python train.py --d_model=320 --norm_place="pre" --norm_eps=1e-07 --qk_norm=true --lr=0.00119 --beta2=0.95 --weight_decay=0.15 --lr_head=0.00663 --doc_mask=true
Each number is 128 + 24 x the weight over the matrix's rms, rounded and kept within 0 to 255. Layers, rows and columns count from 0.

# layer 5 MLP down (transposed), 1280x320, rms 0.0856, rows 451-503, columns 256-319
[[ 96  88 187 122  82 167 132 112 111 153 149  94 160 129 138 161  86 125 117 127 127 166 107 124 126 136 168 151 177 138  88 113 125 135 130  97 168 140 113 165 174 137 124 115 133 145 129 108  93 137 127 103  80 153 153 142  97 119  84 127 103 162 118 111]
 [112 125 160  95  96 178 134 134 131 186 118 129 134 123 127  99 146 103 123 100  96 124 131 105 148 119 163 157 115 104 143 117 112 158 113 124 145 118 131 122 159  89 124  93 167 127  95 135 119 126 126 120 153 109 102 190  90 112 152 179 101 147 143 127]
 [129 123 105  73 126 111 121 111 113 121 131 103 143  91 127 173 143 102 120 118 144 123 145  92 112 117  75 137 134 129 136 110 154 127 124  68  85 128 132 110 127 168 152 130 106 106 149 130 132 114 126  92  81 146 123 111 141  86 126  84 125 148 188 140]
 [113 156 113 145 130 149 142 109 131 139 137 114 115 138 101 125 151 144 153 127 150 143 141 176  91 112 129 161 135 133 142 115 110 131 125 161 115 129 139 171 114 160 125 138  87  82 119 146 137 103 124 166 133  84 170 144 116 157  80 156 125 130  61 116]
 [140  77 163  94 135 138 129 150 163  97  98 150 119 153 137 137 127 122 112  83 147 143 112 124 121 147  85 109 126 118 144 141 118 128 108 141 150 161 124 101 129 164 131 116 143 160 139 112 116 160 140 146 125 153 130 104 114 106  86 128 130 107 166 143]
 [106 127 123 144 119 117 137 122 101 116 160 156 127 117 119 156 131 117 123 143 141 112 154 127 141 108 190 106 120 161 145  87 101 133 129  99 125 140 125  95 150  91 108 145 147 104  94 167 124 108 124 116 149 130 135 110 124 156 154 135 146 144 140 164]
 [144  97 119 123 173 120 108 158 100 126 118  97  99 120 173 117 110 175  88 148 119 123 133 158 107 106 156 125 112 109 125 121 121 100 113 144 101 122 149 121 154 110  87 120 154  88 157 136 154 115  94  99 128 139 170 163 115 116  83 112  77 150 128 120]
 [174 109 171 100 167 135 108 109 108 118 138 124 125 136 130 158  95 146 168  93 151 128 120 124 178  87  73 169 101 125 113 170 122 148 148  92 132 104 137 123 123 160 170 150 105 128 134 149 139 125 109 157 110 168 126 113 157 103 152  85 139 160 139 152]
 [113 112 195 127 106 108  93 105 132 176 170 117 130 139 108 115 114 108 118  95 120 148 143 151 106 121 138 131 114 123 141  94 161 129 119 130  93  89 133 141 138 104 123 103 129 135 150 121 113 137 150 115 118 131 124 145 110 136 131  99  96 109 100 160]
 [129 153 167 112 104 135 113  63 134 175 133  76 155 120 136 179 119 103 144 157 124 132 123 122 116 118 154 103 119 102 124 125 126 138 178  99 138 142 128 164 122 162 146 160 120 148 166 125 117 101 102 134 126 166  99 138 136 118 125 175 107 156  94 103]
 [111 114 151 162 180  99 178 162  90 134 152 137 140 115 184  86 103 143  88 116 102 147 138 193  96 134 184 127  64 128 152 122 116 128 134 147 180 120 126 153 146 129 149 153 128 120 165 136 117 117 176 184  91 116 129 148 137 100 132 178 125 103  92 130]
 [ 85 106 152 125 120 161 109 105  93 155 143 115 156  96 124 152 107 134 109 144  93 131 120 101 134 181 160 166 121 132 144  93 121 158 164 121 108 109 121 108 167 121  66 137 126 108 126 149 169 123 122 119  95 171 118 121 139 130  88 109 152 166 135 161]
 [134 125 142 113 112 145 124 149 108 105 151 109 149 125 149  56 152 149 103 128 157  98 135 128 182 181 130 141 159 135 147 163 123 122 114 154 130  82  99 108 136 151 104 171 146 123 130 115 163 145 102 113 163 125  82  94 116 117 116 110 117 151 143 126]
 [ 88 112 127 146 120  94  93 109  81 148 131 120 123 127 114 148 128 127 115 141 143 115 118 109 132 153 149 143  85 150 115 147 104 137 140 144 125 103 128 155 135 168 170 146 140  99 114 176 130 138 115 172 114 162 145 120 119 133 131 149 133 112 152 155]
 [152 104 127 120 119 149 130 154 132 132 120 139 121 152 141 113 138  94 145  91 137 119 115 140 146 109 131 128 105 117 132 110 143 110  95 118 107 140 135 154 132 134 126 138 107 114 149 121 147 180 115 155 129 100 118 108  97 133 112 104 117 121 114  90]
 [126 127 112 117 111 114 129 148 117 153 117  95 152 138 139  93 136 128 115 110 155 133 117 129  95 123 148 147  90 139 132 131 145 146 154 168 145 130 134 162 135 127 162 145 129 106 163 101  97 141 177 118 117 163 125 127 124 119 107 157 135  99 160 143]
 [131 104 112 104 127 114 174  73 124 104 103 109 144 116 154 169 128  85 148  95 110 153 165 145 119 108 140 137 161 113 149  99 129 126 139 111 150 136 112 128 129 124 103 150 136 108  80 135 122 160 158 141 168 142 109  97 134 115 102 130 157 149 140 178]
 [ 85 128 141 121 147 116 131 137 111 120 178 111 138 128 132 130  95 124 153 150 124 117 151 132 125 114 151 133 125 120 144 150 134 125 135 108 113 120 100 157 143 100 127 140 139 111 160 119 124 122 135 136 114 141 130 143 118 141 154 114 115 159 109 113]
 [160 103  43 126 125 139 107 148 109  92 176 139 118 111 154 143 160 119 112 152 117 153 164 143 118 144 167  99 113 128 164  93 131 140 159 134 161 156 166  96 136 151 141 127 105 112 111 122 134 127 141 123 140 147 155 114 169 102 165 106 123 107 159 119]
 [125 103 156 162 142 118 120 133 128 133 116 139 158 167 136 146  85 154 154 113 135  96 111 131 129 120  79 131 140 157 135 131 169 173 115 122 126 147 155 129 217 124 110  93  98 148 124 126 117  85 112 134 115 128 116 127  88 147 177 139 123 159 137  88]
 [118 115 143 128 143 117 125  85 155 151 167 124 120 109 156 144 125 139 160 119 112  96 157 133 133 140 123 162 144 139 135 128 115 155 142 155 151 119 144 111 138  93 122 131  77 174 111 148 104 134  77  89 139 146 132  81 146 134 109 151  94  84 137 104]
 [125 171 127  91 183 164 154 145 134 125 128  94 152 145 147 112 131 145 153 136 179 123 132 118 120  99 178  86 104 136 113 123  97 154  90 106 158 122  92 170 156 138 115 153 132  98 112 128 122 131  64 145 112 133 107 138 159 123 132 160  72 166 134 115]
 [139 142 140  84 104 139 117 139 149 111 111 122 114 110 133 126 136 150 129 130 171 147 109 112 123 140 120  99  96 137 164 143 138 142 135 114 122 152 123 133 131 114 134 156  83 116 119 129 156 105 142 181 117 108 124 145 121 105 127 138 149 132 116 101]
 [155 113  80  97 145  99 140  89 172 141  93 147 116 115 107 128 101 137 104 119 135 135 163  98 125 113 143 119 172 136 185 109 156  78 136 108 129 134 139 138 130 169 144 105 129 106 177 121 150 137  62 118 149 114 149 157 153 123 119 114  83 197 148 150]
 [132 126 130 160 112 119 167 151 127 129 154 174 118 139 151 105 141 148 117  56 164  92 150 125 110 148 137 123 129 151  60 120 125  95 128 124 135 134 136 114  95 139 116 126  95 109 123 136 143 110 122 135 163 133 129 138 121 124 127  91 153 151 125 110]
 [141 147 134 120 123 132 123 173 121 125 126 135 112 137 156 128 120 130  80 140 126 121 115 111  95 142 154 165 109 109 138 133 149 144 125 138 144 141 100  83 140 105  97 195  98  95 102 183 125 132 118 134 154 130 120 123 131 133 119 106 128 111  82 112]
 [155 153 115 137 125 101  99 123 133 128 116 140 140 137 133 158 102 146 155 118  78 127 130 150 109 118 116  91 106 135 148 120 119 132 128 119 109 112 141 121 126 135  91 127 124 131 119 130 161 112 111 118 165 113 105 144 103 114 127 112  83 116 142 126]
 [137 125 178 100 137 149 124 103 148 177  79 128 113 120 137 116  77 130  92 126 113 104 156 149 121 117 135 153 113 143 114 161 150  90 127 129 109 144 145 128 135  75 124 138  91 147 160 152 142 121 159 111  91 128 154 181 154 146 132 131 146  99  97 124]
 [110 143 116 142 138 146  94 144 125 155 142 132 159 121  96 139 135 127 125 149 135 139 112 138  92 131 141 123 124 131 135 151 131  88 101 136 163  97  87 127 162 147 138 126 162 130 140 133 142 128 131 155 138 105 127 117 138 168 157 112 109 141 154 129]
 [122 124 101 121  78 124 107 146 133 101 139 165 184 123 111 121  60  94 107 151 113 113 163 109 143 137 154 121 152 136 126 183 161  88 135 142 158 145 143 101 180 140 153 160  93 136 123 140  97  93 135 134 182 132 192 134 128 137 154 101 144 158 123 145]
 [136 112 111 160 110 173 110 127 142 139 137 161 140 173  72 110 128 135 163 140 124 105 165 123 100 131 180 136 112 132  95 158 101 160 117 115 127 117 120  98 107 125 108 141 137 138 112 152 146 124 119  97 118 147 138 160  85 149 131 122 105 119 163 171]
 [169 124 110 136 118 129  89 121  96 143 135 124 157 141 114  84 120 162 114 165 101 114 141 152 139 137 128 136 151 165 107 104 100 204 124 153 110  93 140 123 143 114 122 124 161 123  95 101 145 138 135 109 172 170 168 120 151 135 132 117 137 124 151 118]
 [135 120 117 114 105  89 167 123 100 149 109 168 160 158 135 134 101 115  77 124 104 162 130 137 111 134 140 118 126 153 170 122 132 106 118 161 124 134 142 156 161 111 126 134 108 155 115  75 160 145 114 111 121 104 131 109  84 144 130 121 117 130 142 159]
 [142 160 146 126 128 126 104  99 117 117 143 128 189 162  95 137  81 140 140 114 102 142 158 104 106 153 139 137 125 181 135 125 191 117 141 168 126 172 100 122 118 143 126 144 129 102 134 113  84 136 151 131 124 131 101 122 110 151 134 162 106 139  95 131]
 [139 144 110 131 148 148 149 174  68  90 160 133 127 155 132 146 162 100 115 101 119 131 150 116 132 103 148  89 145 161 133 152 133 132 122 126 154 174 153  91 134 144 121 147  76 108 108 122 103 135 129 126 164 147 126 138 144 126 105 120 140 127 114 120]
 [137 173 122 102 145 155 151 161 145 117 133  75 134  56 122  98  79 123 127 110 177 124 133 148 156 159 146 122 156 125 129 114 125 180 208 166  92 135 176 135 167 130 146 106 129  90 114 135  94 136 116 102 136  99 164 155 102 144 174 105 137 167 150 120]
 [138 151 150  75 118 107 158  60  80  77 115 115 136 144 166 155 141 166 179 111 108 135 136 157  98  86 127 148 140 169 103 106 103 165 152 135 150 110 128 100 109 144 130 114 131 129 124 125 140 109 131 132 101 118 189 109 105 115 130 132  77  96  67 146]
 [ 98 134 102  75 127 128 130 150 158 113  94 110 141 158 150 115 135 139 132 131 180  64 134 137  96  84 132 143 102 119  95  91 137 117 150 142  99 170  75 120  72  68 156 102 114 138  94 107 126 124 116 116 148 112  78 177 122 115 130 120 104  90 139  97]
 [122 110 111 114 145 105 106 140 113  81 129  62 142 135  84 156 113 141 169 102 158 124 107  94 123 110 118 171  81 176 146 129 149 163  61  78 109 112 154 188 135 183 124 138 119 141 118 113 120 173 160 120 148 158 118 117 119 123 116  64 105  99 153 162]
 [143 121 156  92 103 116  96 110 115 106 120 120 108 118 103 132 122 135 130  86 141 128 115 113 144 141 137  93 128 110  98 124 118 145 119 155 177 167 132 114 138 118 170 141 153 157 127 120 117 120 107 133  68  89 105  62 117 103 134 107  77 121 140 132]
 [129 106 100 112 128 139 141 148 142  88 138 121 102 150 132 130 129 108 143 129 137 122 147 137 119 146 130 102  94 146 148 148 135 141 133 115 109 130 126 130 149 159 110 161 163 127 169 150 115 151 147 118 131 137 144 149 123 133 149 133  93 108 122  87]
 [105 109 150 125  94 109 143 111 143 144 146 163 149 115  89 143 150 102 143 149 137 106 103 135 150 137  94 128 102 121 145  96 112 142 160 111 141 131  84 121 155 131 145 136 111 106 108 144 144 168 117 114 133 164 116 149  94 136 109  94 157 109 143 149]
 [122 126 136 156  96 170 163 125 119 105 134 149 140 134 156 155  95 115 134 128 142 129 110 133 112  96 145 153 105 119 134 101  96 120 131 128 121 146 134 111 145 159  91 143 127 159 126 145 139 132 117 154 130 101 131 173  73  86 155 110  90 125 130 115]
 [159 122 100 120  89 138 121 124 152  71 146 136 190 161 105 137 137 129 101 147 126 146 129 119 147 111 151 124 119 158 111 176 148  93 102  96 109 201 104 122 115 131 123 117 128 148 120 126 112 119 133 144 121 149 132 123 149 135 127 121  66 152 143 132]
 [127 107 106 135  93  74  99 112  57 119 116 135 113 137 144 139 130 123 149 154 141  98 170 114 151 150 129 121 102  96 109  92 167 110 168 167 167  84 108 107 141 147 118 127 137 121 160 133 143 131 120 101 105 138 123 136 182 104 142 176 116 128 166 101]
 [117 132  96 114 139 142 135 158 131 137 142 150 125 129 107 133 101 124 120 116 107 127 134 144 127 131 189 116 111 106 132 102  92 138 154 126 123 145 121 171 167 102 114 132 136 140 177 100 136  91 120 121  93 120 104 129 131 151  86  73 108 144 170 119]
 [134  66 119 127 131 165 131 113 138 107  95 139 123 134  62 185 101 140 161 135 126 117 129 124 171 114 147 142 150 148  95 155 139 156 125 157 116 138 123 151 113 136 110  67 149  78  98 141  75 126 101  83 132 107 130 125  87 121  97 134 103  74 171 124]
 [105 152 166 126 142  86 111 100 108  91 124 107 165 101 130 145 145 175  98  98 141 126 135  95 134 129 149 104 114 146 106 138 128 190 166 103 134 107 115 169 105 149 122  85 147 128  91 104 144  94 123  76 166  74 145 150 157 130 135 151 123 110 124 137]
 [135 140 144 132 134 131 186 124 127 137 149 141 142 114 152 128  94 137 140 129 123 138 125 144 102 108 139 154 150 121 177 177 167 109 129 146 127 140 133 153 152 138 164 123 123 159 101 128 120  98 105 117 120 149 111 182  86 140 100 116 142 127 178 142]
 [167 114 106 133 158 139 129 104 144 113 101 157 147 122 181 183 127 127 126 161 142 157 116 124 106 122  97 128 156 157  80 141 114 157 128  98 148 102 187  91 105 163 139 137 122 140 125 148 138 109 133 148 130 108 163 119  94 117 180 144  68 159 126 108]
 [125 155 168 156 128 124 151  89 130 127 139 136 128  94 115 101 162 123 125 148 105 131 149 108 127 166 117 139 108 145 113 154  98  95 159 123 134 122  98 170 152 137  94 108 147 104 137 157 123 111 128 131 140 137 119 124 152 142 114 149 149 125 197 148]
 [159 110 116 128 109 131 105 174 130 134 152 144 155 132 131 106 153 138 114 134 133 111 114 138  96 119 122 118 128 141 133 125 100 112 108 134 198 178 159 126 156 145 168 150 123 130 138 114 101 118 120 110 163 100 136 150 122 136 161 106 182 121 175 104]
 [157 138 111 139 102 205  66 112 154 150 136 170  85 136  86 115 138 119 122 130 129 109 147 121  93 155  99 158 135 147 153 138 131 118 146 150  85 129 114 154 102 138 153 144 147 104 136  95 127  95 138  92  94 141 106  98 128 128 126 148 114  93 171 123]]
# layer 5 MLP up, 1280x320, rms 0.0934, rows 452-503, columns 256-319
[[132  98 138 130 142 115 167 107 118 156 166 154 108 100 111 110 125 130 111  99 113 175  86 108 113 166 107 120 133 166 111 129 144 146 147 128 106 141 134 126 122 153 124 140  96 104 117 129 100 129 139 169  63 137 106 124 112 103 144 123 162 136 111 142]
 [116 149 129  96 133 182 160  86 157 125 108 132  96 137 133 132 152 103 129 127 118  87  92  75 142 177 110 127 121 100 126 101 108 104 128  75 118  89  99  88  78 131 139 167 117 111 116 176 145 167  99 117 151 155 118 108 101 110 145 132 156  86 135 154]
 [163 121  92 138 147 155 129  97 140  90 135 155 139 129 119 119 129 117 121 125 109 166 101 125 114 111 131 102 115 161 124 152 133 140 133 163 141 130 121 116 116 124 133 117 138 135 183 137 159 117 108 128 104 106 104 110 129  71 132 119  93 141 123 138]
 [146 145 154 172 131 155 133 112 143  80 141 128 135 131 127 136 150 119 152 129 137  95  87 146 151 151 134 143 110 115 122 143 157 147 105 164 137 117 125 107  92 153 155  87 147 118  90 161 126 153 139 106 129 117 144 130 189  94 110 142 121 121 110 123]
 [165 123 139 141 154 128 112 119 125 154 119 144 135 146 133 148 135 158 157 128 133 118 101 108 134 157 116 139 130  88  96 160 153 134 118 167 177 120 110 136 124 112 122 158  94  97 140 102 113 148 160 147 117 101 122 165  89  89 125 116 124 119 130 141]
 [ 95 133 116 174 116 150 132 151 127 118 106 108 170 152 123 100 136 117 113 138 141 133 111 132 120 175 132 109  86 155 154  84 140 119 112 148 144 126 159 101  91 122 168 125 143  85 113 122 126 130 110 182 132  97 117 153 174  81 133 159 158 114 105 108]
 [133 121 116 178 101  99 142 118 165 160 128 170 120 149 179  84 170  97 123 122 141 124 125  94  87 186 145 106 126 139 133 124 146 118 134  76  73 125 139  88 109 133 169 127 127 123 137 126 115 134 139 114 142 121 147 117 102  90 111 137 126 123  70 101]
 [172 108  93 102 138 166 112 119  69  86 109 134 127 143 145 138 119 123 124 112 145  70  72  99 103 147 154 121 102 143 111 125 104 128 131 152 138 129 122 117 129  90 129 139 135  95 136 110 113 160 144  95  78 145 127 173 137 150 148 137  93  89 116 135]
 [125 169 108 122  82  82 145 140 132 120 116 194 134 135 129  78 117  89 127  99 142 112 147 111 153 120 117 154 150 145  77 134 124 167 164 144 132 124 155 127  94 154 167 117 159 122 121 178 122 137 167 132 145 126 125 134 187  95 116  91 113 156 117 106]
 [167  95 134 116 136 128 157 102 143 107 142 148 100 119 134 103 121 124 133  82 122 133 100  82 137 136  93 120 112 140 126 116 150 146 135 137  80 117 109 166  79  80 164 125 124 138 120  95 125 171 145 139 107 129 106 111 160 131 124 132 204 139 136 127]
 [111 130 121 131 116 135 129 101 174 112 128 170 143 170 100  97 158  89 186 137 135 111 106 125 149 126 109 134 134 110  93 108 153 161 127 110 147 154 145 101 128 166 184 132 110 152 124 134 120  98 185 147 110  99 163 167 148 156 118  89 159  98 167 126]
 [100 170 146 106 136 153 142 107 106 127 112 122 140 118 129 112 112 133 146 124 171  89  96 105 160 144  86  82 118 124 112 119 149 156 127  94 125 110 130 168 100 150 162 145 108 118 119 129 152 174 151 139 139 191  89 105 111 139 161 173 136 151  90 107]
 [117 161 116 179 128 127 105  89 121 129 128 187 127 116 126  78 145  69 145 120 142 101 137 131 147 171 150 138 127 151 132 140 102 176 136 107 145 160 139 114 124 104 113 143 141 128 121 160  90 132 134 155 136 131 161 101 135  97 162 195 137 134  94 124]
 [108 107 105 136  92 117 121 144 143 110 128 129 115 132  83 100 133 117 100 154 107  94 165 160 170 111 134 144 143 122 143  91 125 135 129 121  92 101 145 115 122 144 146 105 102 107 111 154 156 141 138  97 153 173 152 126 147 134  89 133 162 128 128 124]
 [158 115 138 143 121 121 129 116 146 150 124 122 137 128 109  67 119 113 143 123 134 125  87  94 113 129 121 121 141 110 129 100 142 132 126 125 115  93 133 148 103 105 192 153 174 135 148 126 101  93 131 113 139  96 135 105  93 135 125 159 158 133 148 166]
 [ 98 147 133 151 119 124 123 142 131 119 148 133 103 146 134 138 131  70 151 149  73 113 118 127 139 125 120 127 125 135 137 163 104  96 133 129 158  58 159 148 131 129  95 184  86 119 141  68 165 102 158 154 141 105 117 110 155  71 105 142 158 137 119 156]
 [ 97 154 104 112  93  55 148 138 153 166 122 148 140 127 127 109 148 156  84  94 148 111 103  92 137 140  98 117 142 117  97 119 104 139 146 118 110 144 141 103 128 115  89 131 126 117 144 155 102  98 116 111 123 180 191  96 110 116 113 158 116 115 132 127]
 [113 122 136 145 108 115 143 124 109 110  97  52  66 130 145 114 147 111 123 139  86 130 134 131 149 126 140 140 152 150 182 128  77 142  97 157 133 103 165 159 122  94 160 166 118 137 102 121 120 157 118 128  97 130  70 134 149 105 143  92  70 172 112 128]
 [ 75  95 123 123 142 169 135 134 140 106 146 123 183 116 136 117 127  96 106 160 144 119  93 129  97 100 160 108 131 106 108 108 149  72 113 110 146 146 158 137 102 126 147 118 151 124 110 119 156 113  76 106 125 144 126 179 179 119 112 108 179 115 148 157]
 [109 152 116  89 137 168 122 114 124 103 125 177 110 153 131 113 130  63 139 131 140 139 142 128 156 124 107 120 144 144 103  99  93 126 164 125 112 142 112 118 105 127 159 120 172 114 128 205 121 112 122 117 116 118 101 134 100 147 135  92 133 111 144 119]
 [119 170 115  92 123 153 128 135 177 148 138 137 122 160 148 141 129 133 110 113 127 133 103 115 133 138 116 124 116 137  95 122 105 102 148 136 130 115 132 113  86 166 104  96 121  90 167 166 140  86 154 120 132 125 150 111 115 102 146 181 158 125 112 113]
 [127 106 160 141 106 119 133 115 125 161 135 140 144 127 156 102 163 105 119 107 157 103 121 137 110 149 115 150 117 103  97 158  97 112 104 145 110 144 114  92 140 140  95 152 164 119 102 147 130 146 154  51 105 130 109 130 132 137 110 105  88 104 142 110]
 [142 125 136 138  97 133 142 149 146 103  69 119 126 159 128 129 132  85 117 120 108  57 165 154 122 135 147 103 120 107 153  73 127 106 107  98 102 126 102 112 110 132 154 106 126 140 168 140 138 158 145 109 117 139 121 144 165 130 136  98 142 117  89  51]
 [177 151 150 140 111 138 111 132 138 129 143 125  99 123 120 100 142 121 199 119 130 158 169 147 130 132 113 128 116 170  76 135 119 127 170 129 103 115  86 129 119 113 101 113 101 173  74 132 127  68 131 167 152 159 155 112  90 134 109 167 132 128 109 113]
 [146 121 137 132 113 119 131 111 164  86 117  80 147 138  97 136 124  93 128  81 131 133 146 142 144 115 152 129 145 128 136 125 123 104  97 139 133 123 148 127 122 114 129 106 118 130 121 142  99 126 134 112 133 181 117 113 114 131 140  92  91 125 124 108]
 [105 105  92 150 139 129 149 134 105 142 101 124 114 120 110 112 150 136 139 113 139 126 109 120 133 120 125 120 130 154 104 149 140 141 144 158 113 129 144 153 103 170 139 146 110 125  94 138 143  97 115 108 116 132 135  99 113 138 128 138 116 166  79 146]
 [104 111 162 153 133 118  95 141 160  97 106 108 127 118 126 104 149 141 100 110 128 119 147 131 118 131 108  94 134 114 135 127 127 124 129 141 135 103  93 122 122 118 164 135 111 139 136  99 139 134 171 134 128 105 139 139 111  89 132 116 155 124 119 193]
 [138 125 145 152 111 138 130 102 173 112 139 140 122 105 133 114 124 117  85  81 139 116 156  96  99  73 120 123 108 100 123 154 109  96 124 153 127 147 132 137 102 154 101  93 124  84 105 142  89 125 125 123 136 105 124 132 144 127 116 119 140 115 141 147]
 [115 178 146 165 117 155 139 151 109 168 140  96 158 136 148  97 153 123 111 119 131 139 132 116 140 145 147 130 132  83 105 113  86 151 118 105 123  83 192 147 123 144 122 125 146 169 166 120 104 107 107 101  99 122 132 109 129 159 147 149 107  99  81 106]
 [146 133 141 107 147 156 147 131 121 126 142 146 145 126 116 123 152  97 127 142  90 108 128 133  82 105 133 102 136 146 110  92 153 125  95 140 126 115 143 157 106 154 150 161 117 142  89 137 144 111 130 154 133 161 182 118 122 166 127 128 129  91 116 114]
 [150 115 131 113 109 150 179 131 151 135 141  97 114 121 117 185 121 108 109 149 120  96 111 161 101 134 118 137 135 126  98  89 118 113 108 166 105 105 132 110 115 136 127 102 139 141 153 115 137 153 146 154 136 161 136 120 160 131 128 122 162 173 134 110]
 [141  92 125 119 119  87 122 166 133 106 114 125 135 141 150  91 138 109 124 146 103 135  97 136  86 130 126 108 142 117 137 135  82 146  97 129 102 153 114 139 100 123 105 168 112 172 117 163 138 139 167  91 104 171 126 131 101 125 155  62 101 120 164  90]
 [120 121 141 113  96 105 143 151 105 141 143  95 132 159 133 156 121 110 109 164 130 146  75 114 123 159 134 125 133 162 136 118 143 126 143 128 126 103 108 122 116 102  90 120 104 123 159 119 161 114 120 115 109 180 156 149 151 158 131 115 129 114 109 120]
 [147 193 118 126 123 136 147 125 169 120 129  90 114 137 159 129 128 170 110 128 120  90 110 155 152 106 127 122 127 131 106  80 114 102 102 141 128 104 107 131 111 161 128 157 153  97 117 171 118 165 135  86 143 117 127 164 132 151  98 111 119 153 136  86]
 [ 99 125  94 163 104 127 117 131 165 133  89 127 123 119 108 187 137 142 116 123 135 103 102 122 113  92 139 138 124 118 171 145 101 124 127 164  83 129 106 116 125 139 138 131 134 134 149 125 138 130 123 162 133 121 139 119 123 113  96 127 125 130 152 134]
 [119 100 118  97 139 144 131  99 120  95 100 116 135 125 140 107 102 107 146 123 133 146 109 130 134 110  95 124 133 121 122 137 122 112 111 123 139 112 143 125 103 124 164 103 136 113 155  67 153 116 137 135 131 144 132 107 122  96 142 138 136 118 100  92]
 [162 124 123 154 155 164 125  97 135 120  88 118 158 127 137 122  94 113 162  87 121 106  96 123  85  93  77 114 115 121 102 122 126 114 133 132 106 113 137 149 112 164 129 146 131 117 101  85 112 127 116 168 134 161 113 147 153  76 190 155 179 111 106 123]
 [133 162 127 141 137 138 145 105 143 157 118 117 136 138 145 182 142 149 103 141 163 133 122 122 121 161 108 109 108 107 114 122  61 112 113 121 113  95 151 117 138 131 115 112 119 132  82 122 157 126 132 152 182 120 132 140 116 141 123 157 102  78  87 131]
 [104 154 102 115 126 135 113 145 150 126 158 183 130 152 128 150 135 141 126 136 139  75 128 107 145 135 104 137  82 153 125 110 140  84 119  95 154 128 140 144 130 141 155 153 136  92 148  87  81 104  81 182 126 154  93 108 159 149 106 123 124 114  99 129]
 [115 140 115 145  95 116 105 141 144 129 112 110 123 134 137 100 102 131 115 127 106 143 138 147 103 109 145 117 116 128  94  81  82 144 126 129 146 127 113 177 114 116 120 162 138 108  89 168 135 107 127 113 169 174 108 135 152 134 114 151 145 134 175 102]
 [164 149 151 160 167 138 103 107 150 130  89 133 101 120 124 151 125  91 127 135 123  90 121 139 115 118 155 131 100 140 125 153 122  95 146 141  94 132 177 125 123 121 133 126 114 162 104 130 147 160  72 105 114 144 122 102 139 114 165 135 161 123 113 118]
 [117 133 126 138 143 115 142 123 122  93 151 116 131 124 113 118 101  96 138 132 127 147  96 128 148 139 172 117 159 181 127 139 144 140 157  89 101  89 130 149 112 162 150 174 139 146 111 120 133 164 144 133 116 147 119  88 125 163 123 108 130 140 118 129]
 [132 137 105  92 166 179 113 117 133 131 120 143 158 122 144 114  86 120 146 150 156 115 122 152 133 124 122  93 118 135 121 118 104 149 145 136  84 153 161 132  83 130 138 117 133  86 142 151 112 140 117 118 131 114 148  94  87 132 151 162 164 113  91 132]
 [154 114 111 167 150 120 116 109 154 110 102 125 161 126 115 106 111 115 115  69 124  98 123 118 152 101 126  97 102 117 136 101 125 188 139 110 101  74 121 113 134  74 168 108 166 148 138 126 139 158 156 101 157 148 120 130 103 123  88 160 158 174 129  97]
 [101 146 150 102 100 109 113 115 146 113  99 150 140 125 173 135 178 135 144 131 103 106 113  82 119 104 116 152 128 158 144 102 122 153 127 127 129  80 164 113 113 118 142 132 143 113 113 177  90 123 132 118 156 117 153 134 142 132  93 159 147 154 104 119]
 [118 121 167 145  96 117 129 113 136  94 127  88 153 147 153 129 144  98  94  80 113 123 117 103 137 135 134  85  97 129 175 137 116 111 119  98 118 118 128 133 111  93 132 141 119 117 146 123 138 107 141 159 117  97 145 117 125 110  93 129 150  95 123 149]
 [147 134 118 140 169  96 117  76 139 140 108 100 132 139 158  78 168  94 157 133 111 135 130  85 168  94 178 133 128 154 112 119 119 101 126 137 156 124 105 135 101 131 119 131 160 147 153 111 106 148 122 160 111 138 127 119 126 111 128 124 136 133 127 110]
 [ 93 101 109  93 124 143  71 131 146 144 156 138 132 145 134 129 181 152 110 125 120 112 113 122 142 133 114 167 154 109 116 130 110 110 113 145 102 114 138 135 115 110 103 143 163 139 143 115 144  80  85 113 102 143  99 131 144 108  84 136 133 130 131 117]
 [159 142 130  71 150 132 146 110 150  67 113 145 130 124 131 179 121  98 125 160 154 128  90 105 136 111 105  81 100 153 148 115 120 105 113  70 112 102  94 147 102 134 115 115 169 110 107 139  93 123 112 127 115  96 139 122 133 132  74 148 110 120 131  57]
 [136 138 123 120 131 125 122 145 120 180 194 169 127 168 110 168 120  97  91 128 124 120 152  97 143 179 128 152 138 135 116 106 123 156 154 105  77 124 145 117 139 104 144 137 142 160 134 147 137 165  97 133 107 131 140 135 145 151 151 173 138 160 158 117]
 [108 118  74 144  78 175 111 139 146 157 119 118 117 148 139 114 165 121 126 147 147 152 128 127  96 160 139 158 141 150 153 126 137 160 168 132 108 149 129 147 128 122 109 145 101 100 147 143 157 186  94 134 104  92 120 134 101 139 101 132 127 128 122 121]
 [130 103 109 124  82 132 112 101 113 113 181 153 163 104  91 101 113 118 165 145 136 111 126 129 159 132 124  72  97 106 105  83 156 155 124 113 131  91 107 136 149 103 125  99  63 130 121 116 146 123 124 105 109 131 141 148  74 148  84 120 118 118  80 131]]